config.yaml
n_layer: 10
d_mlp: 832
activation: "swiglu"
tie_embeddings: false
parallel_block: true
init_std_up: 0.0246
init_std_down: 0.0
lr: 0.00748
schedule: "wsd"
decay_fraction: 0.716
seq_len: 512
dataset: "wikipedia_en"
Each number is 500 + 25 x the weight over its row's rms, rounded and kept within 0 to 999. Layers, rows and columns count from 0. Numbers have three digits each. The size before them is the row's rms in percent of the matrix's.

# down: layer 7 MLP down (transposed), 832x256, rms 0.0493, rows 495-525, columns 0-63
# gate: layer 7 MLP gate, 832x256, rms 0.157, rows 496-526, columns 0-63
# up: layer 7 MLP up, 832x256, rms 0.17, rows 496-526, columns 0-63
down495 096:478503527529495535500533478519518543500495524468523503489498489475488461535508489508478521524495512554475488519505486523498480501502503493508526451443452505511519487515514478522508495492454490
gate496 097:480491513484504545487506517482535461501490482504515536495486457507484500519532512521446470515494523451518532507482504523520548487486527502504537451467534438509512484494520486527519512510508538
up496 101:486529525518501483493519486514520528516550486447523529486459511500499508496494505486564520499504489539491523490472492497548496555497490527520446481527507485516449502484516503523483474514453510
down496 101:474507486542506476516484461520513491536499453474534494450466479485510447528513507523554522493486535480521492503455525492456490500493493506536509464478494527483492532473509492513478488482536521
gate497 092:556531481477495510521486515489506504502506526506485470492508512499500514516522476521505490488482523457501486541494490514517494535485499503472520473509488460486506463482473501477443523495471494
up497 094:479526551466525480522510494428490516524536533490528510576514526541460519525533525457524526514526506497540493551503471509499479473517477529527522483503500485501506494516505551471465495493515516
down497 100:446480488519499500498492507539539482497478513517500489475482519493540463528507479489464505508485483492527507494477484511527508525482477515448507466517529464525539523531504516517509464548533529
gate498 105:525515518511536513475527505504507487468475480521493506515491456522491550488499491468465505487473536499513531504493509543496462470506486524488541479501499499474507531494529475498509533504496464
up498 105:528527516495486522535533497479488537466507550512525518503493547488504464461490491488482474501461516489464532524487511469467536458512481521477486447459482520518505528502516473511517517454464527
down498 097:476481462497441462528515508523506523497492483507517535517522478501498467529511525464514524491465477495539500541448530508508500504500501521512502473525450529479496505502512500490495433456454489
gate499 098:521481505521516498506537484546538515486475497554540504490507500473503508508462504505511474482492499516478503475506493513529510528472526497528492492489487521531489488465503458500494487464509563
up499 100:522493482513456534500477474555459504493496514495540508493511463485548525566484509512522475516502468471516516508529467529499470507526490488494484518488501482489516498517501510474514515492511472
down499 100:538453516477536487498498548481472506495539507485455512498518465483519467500478482484500488523539569514472487543504517502497479511511463520515483536545511501513538472487433501508528486486500494
gate500 097:524520515521500486542453488525549485544458523518526483503512507451491550534468536502487509503499478496502482507486512478525543469543464466500516516522509517534508530550514477487477523516492493
up500 095:507494497488493482478499461512533486534502480526504485496513520465531528477470525552504513521484497481510461466488478497531439519536469516478482514494485505491515474535488507467462458516533461
down500 098:488476499541475519495479517479483477551496502467511497476492479504470527521420519472522454472489485472497506528481513454490505492521509532513482501518503462527465513493538485554468542498518497
gate501 098:526505479534538497503511457494508493498498523505485499466503511538509511479458458535484499471482468529516535496504485486505536505473495547516494507535481510477473526523480498561498510538482516
up501 101:465505479483473468498513503510485524510522495471485498472531497476463534467495476466499505504522497541465471506535482497472492507521520516451456483454516501516547485491511510485519523488470519
down501 096:500529540512525491474478492483470527487463503462467498534495515514520494485492501510525522524502471472507563515514520491486539477492531508508478467520492492537521476506512476513532471464540479
gate502 108:512483522539492534477511546513510543510490481526483512483510514453508482551548550488503496487486514486531479469504499530485502496499538546493494455473504481493559515497500517522531508501509497
up502 098:512501538499485475487473537532534493507464495498481448509510481480514471539498461513515470554519481511491462464517442523559471487512526520521472513528484506477486483472506547521502493485465451
down502 099:541499506498493520520541498475514453536468514470537506495531515498527474481471503537489484461501503473541481488467484500498481519483490490490493470516475481499513505492521510491475461517455462
gate503 103:475468536481463525446529460522503508486504534504525481485479504486466491553514526492491526491523447437514519486492495489471462522480492551495498514459461535491500490443522539538520546534488502
up503 103:487448481505498548446517476494481475538495509589470472476513485540504512479481504454468480483512467504552531462513475526467470517523497472459558472510516509469489517477505528479541457496517513
down503 101:472454525511454514470488519447475519498524496492468467470485535507478504463490546496507511508516541537478522511486525511508523523533502517515497493511504521489518495476506492515524510501498493
gate504 101:547481531485479489510531550480509501481504512523508531484477491484522509499503476526501481488499508529514488485491461506540510483455482487509528508475507483461503518459544466496507520512515538
up504 096:529525530507517544485502457476547518513514538497511447501507466509526496512509533500496485481489458506494489500492497536489496497515495480453474507495487496557484501481504514502491466527567562
down504 095:522509509529561542485524467543457508501529500503502517540508481516466477481530493466519461511528463528520505492515531468487460504502520497468455474511510477505507507514520507491476502505492502
gate505 103:540500549508544526515483481514529506498538498504464479494518482512477561490491506493522483500490469492483474496538463429526536469493460503504530497467461518564520485510523519482525508497482499
up505 100:502482489489495464513507525521499500500458504505452494510519554563514539524486532474534550519544446529499506476547506497486494449531486525537507511510507479465523517464489467496517493513501488
down505 103:555479483495484509512505533491514506502496472518448518532435527526490459514479482475489499514514493557510475487529479521541467506488497526469486503496517527533533501503480481528482472460503508
gate506 100:524514516457499517464452460510494463525490529482490493478480520535490545520468462469478524466464480506442483475537482514498519499521524501484478483498493531515529456488478497504459505438522510
up506 095:490475486456496514528535497494469518508509537539482481452471485545494531517549495516496531495465478468495483504473484518511481487530500547522482470499467486480510468496480510515485485534492495
down506 099:443520467559502489498534529509492522488491441529494564491538495502513486504507512482501480484524503528488488511509466476492468509489513516516486493552486498501524500533494521510497516502499494
gate507 095:524481492503494483517450552529525513450518495539540497479492490512524533509541521507496527531490485543531522498488512446484486516472512533506509504527505490471489492458524554502556540558497513
up507 094:506481484481493491493516509493486483497456470507472471513521509501550475510483536469478463546458468463531512468484550487489472529498498483502549497439520550480538500503482505536499480520523469
down507 093:511504518491514462475469488486492535488506480528493516479475495507524489547478532530528518458507526503485464516477502483510495539469502501504506455490554491474481485481499517489480546494522551
gate508 106:498530500509464509484466522473530503533450488483451493508523499491476480480498469554537499489536524512504506491505568474472507494512476507519482489519481515468477528495525543497490508513524498
up508 108:537507494511462443482517453502525445525432482498489511522484472500478464480520477496540492480527529530509518499537555559494517539565479551531529478477511510468482509480494500511512477459471496
down508 108:511495505484505513508487531477486497522504465517515498540478495465475463481474485484476507492483489526485517492518491531493493483470481534520456533484548468462514499522508541514496472512525467
gate509 098:490476511531506526464548483533483503540503486507527480533488487501497493512484510531484511512534480523538532479485514548518542489520514525479489492476501527495511497514495461463507529483525487
up509 097:424490526491537525529472488496491492542507495512473544472508514499495482515468500463483491466473509470508491495485500485521477526508489455467537548467474511530501469500471471489475455444494505
down509 097:533492490495509511496492473527467496464508504505502533488518555505459490503507525517505503488518492476491511495527528484493526491510535493483507499528548478446540482493527496494516510539494500
gate510 104:536485530504480527509501507479482509458495481485479551548503481503502515498517498520498495459478485527549523447492460532512514481487517498502473494479535471520478517499529485498540504517470495
up510 104:525570535492453529472508529496468479488512489510462447504497516479514540530530488491513469538515514516509480482453504501476536464515527530507446500543472483495489501490497511516503525529475517
down510 105:523478479489522518472459474521489507475496554492470457522492499478544442515505514484521473445500458509503528465534466516511508486523524524528469523491490505516477507497543497531487499467490496
gate511 100:518522490466485503525470496464494495487515461469504512481459537495444447498479463493475480499464508437486496528510476548556486502486500531491444508512505493524483488458562459520487500504513476
up511 099:482503508508504511492499508454503515502516493501546513489490463553531454488525526498493496487537532508534463424498519522522518471540463454498508455484489503490499460499497454492470524514490486
down511 101:532543491463524442509528490480501517484488460462497497508497486480472481531535505523481489490500500490494492513493508512506480490463457508485476491512478513483522467478495503521550455497501539
gate512 092:496488484448493470520504503533497526508500466490459525524455532510423487483525558503499464520494513479525519481516524523517547505507499486525449496514520519483533536497511470520510519517482470
up512 095:512494489540516485541502526530474512538526523486481506477495493517501496484485511485510449462521460484533514472486555509527511495531496501517507480498493544543472453502467538492544495495506454
down512 094:527501506474526502510550489522516493492477464523492521530476498480500445444508485548477497484511506494476501518483512486467515486464448501493501538502531513519496521425512491522476493501529497
gate513 104:488541493504485451487485495493500482515446508496513475474493526485467518459523474469493514476499505478516501526506517513488522493467458477491502516452525503469525501506536497514533503468459484
up513 106:467493561491505524489514495475504514528487470489498497526503429547471511488471475468488507532500516468503471528532518495491518498474466477500500485488490478530502479480497488519505530493520510
down513 102:497546529527526522527472483468525503508537532517509441475540487460522483508459494486518478467502507488501520498556489526514493517509491514497524489485509489526510467455475507527511502511502514
gate514 098:503453483511496457517472453465496532498509496447498487514495477495471462505501514518502478497489460492486500508556525499528508516523515502498463488516467547543509540475469467525521525518525494
up514 104:522495531514512464519556460480481508473490546497475474561535507550522565496485503511491468495503452485490511549524508521496473482529502506509503497526483478475523534484462502563543473514512522
down514 102:550514490507494531507508498478499492511499506504472568523499526464478554494478497478483475538534478481472452493575501499528473510532491516528507535477503497518494521537471475473542503512504507
gate515 103:524523488507527519490517567524513482555486494531517447486500492510546498446530482509501515469505457515531513493500480471446532476501475491508514494517539506475455500532469528506493501481478513
up515 104:507562471523536480497469498503492509451509506510469515478527475505510488494515515555502491534531530486531485512535460453494505518498509515474476490489518486476483517494535496500465522497464483
down515 102:438517512518554523542471555523474565480485519465530465548528484480482512495483473485461511496461519549483517498503516488508478493500477482455533471490521502491472464490505521490469528514523485
gate516 101:502509480522510459448537498538479514536469490497538538478508538519498521513469534489475541472544520491510491478471513500482453504499503430526502563470525462518542496485526502493520538480483492
up516 101:477493446457524518535517489468513513484509512491536534537488507485508503489509494481491545517486475512477525492488473546486478494482551494486507533524481553499543545506516485511525507509483468
down516 099:508535537492498488472474537479525514496557487433471524511495481479451511519476472500505500500482509481484526513440507462478498465528484450509491508513491439496539469488531537514513507504544490
gate517 098:521470508551462523564511523506526500485478474482509497515536463442505535533542524484494480509526515490534515524512472441533491484468489511471475499508505509505490513536499491451487509480540504
up517 097:494504523486502507540503507490540491538455495471456489529478470472510502533487494468503497512454485473539486543491552526513464489507467507504496505513498514500493487533490526493501477516553523
down517 099:471533519502520516485458434566424461471490488504485491522467507502510513471523503491485496561496511496518499479530505505482506508475512466495469511498511507519499466477517526515507477502478477
gate518 108:502550484549542476468526498466473467538474501481554458478498523476496489470520542488564515486469511497519526511532504526509524496515460463479494516483483454464535521452527537507503506527476490
up518 103:521524498473508489496492455522494526524483480486533532501456503508481527504495507507471512496500533500521481463525490531472517519482470486525522508476484495525471540506516460473549465484472537
down518 108:484490466503499525516499528486522500507500511556466464522543511457484509485532538483506540508477469509505503501541467491516512509474487526472496436483470486529478516445469520482505500525519465
gate519 090:501506512472449456477522483518475527473481537520511525482528496504485529473552452501477489524519492527523491521482512512539556489478512516469521517516491524482475503502536540466480510489517480
up519 091:502519484502516483488500500454511478497485516477524499494502464511508475507444435483513495527492465499506507492510516538540520475471518530469493511463499513483473530498478562516488501546519504
down519 093:485505529501498504483506532530523497511496519529528503503501550477491477499484487537518464478500530552488488518510496561513489508533451458475495489461477508511483455493501547536494514510520463
gate520 102:484499515488478475498518501474454518519500503548476470552559474532490495526465479492479538519512506509482500527548490492495488533487441528482509520548489511519515471502540464464450481470533473
up520 095:498493542515511498460548516503549480518516478476512468466460478443491520479479523481552496531473520475469507512516504482519481458500437512556459544472509532484509476444492526481445557480529525
down520 097:519495465495495497500488480491494499484498512516488492516508537520531481490479498495476513489455442553522567483501471475524556494490541495473517517467509511531494530520516501552542470508478464
gate521 103:484513503516517498495507464435560511556494488522490521462485507526517530548508515478474510497470505472489476500532533494507462506525496519492502509507514442481493483499485531487464488473549510
up521 106:500532480505439509511529530532508543533518519499482501492529521534467467469510470478511531453449498476524458541505522512478494490516487499529477480527459510488508511550495518496477503422516531
down521 104:498539477516482480483509512525502475467542452498510492519493477530452512510496492507503503526490461508482489489555487511516469503511503458536470518485484533481493447531539527502531496487491535
gate522 099:528494485547438541512493520497480492498482500479521488513531493518500514528513507482495488500458483541509525516527497499517500521498499523539534496516499529475510551469492485531464501484486477
up522 095:457461504512511503443494464484531525468505509555499531477511429539457476500473483506496499512513481464492483524494505449521505514472482519444495466514519473498513544546501521482535457500522457
down522 095:480508480535511476533482507499491430519467540521516504491479479479521484478453533450559489490468496459492500491492517537490461523531530490502536486464551491528465457525513503509557508497502521
gate523 111:479508525504484486508517474524483498480487523547475464467500464525493535492555498510500505526534520549516514499500495497484520521490507482528494440481470514486524481480568515515490455522476541
up523 106:499523486505494545451485492453521492433488534503465506499469491494509528530519490521524533483478499465532494518545526545491457500488507502497494507480507524518465509541465470500513505546505475
down523 106:474489530523489481475471504432473511501536521511499484502496488508500506484537492508516550491489474538518525503521498541505528531471496502491444463461493470516491446505565491520500497525500496
gate524 095:497462531534517494476522509499469531490506557470487460508519489490505489559496547494460510521540477516519530492497498482506478491465471525540511508500509512474516536507489506533466513513509541
up524 096:524465509511468514498485491511527468527486502507479469487477476518495533484462458462493493467509490495490520473501491501466490499516491539472490502523535545528489531526490536518535480454494475
down524 097:528478503513490467441463505496536471491504522525502470483478550514492512502491483476524484554481537489492493514465504468510492453511505544536488491491498507507491495484516495486490487519508467
gate525 099:451505471460491459510499486476468463423502445589549531460467483504499525494512510523530468524500477490475506487497520482508494507511497479494499492514522483509483520460509495533461505516506509
up525 106:473515527520504469480497488519491543499492447497542501499456492451525508527505537553553507508541483480489544519509506496469549493538462495474508492464477518515445554510505493491478529508548501
down525 102:475499470465541478507524495477558492515471543516512491508502514558510495510511530485562485506513469500529556519491446516528545486489497471532531530505440501527479486489483518477516472479577511
gate526 108:516468482531518446525465524488515495539482518488470482483468502545495501479530520484485513502532504569471498477467520512497471498515483456501462517482522518521514498502520465492523451458492506
up526 106:504544546459488538516506487522482511490454501514492464507498501480518464513579471472497533516511468493501506541504454479496528508464492477533501510470498499549472523505520502503493480492472509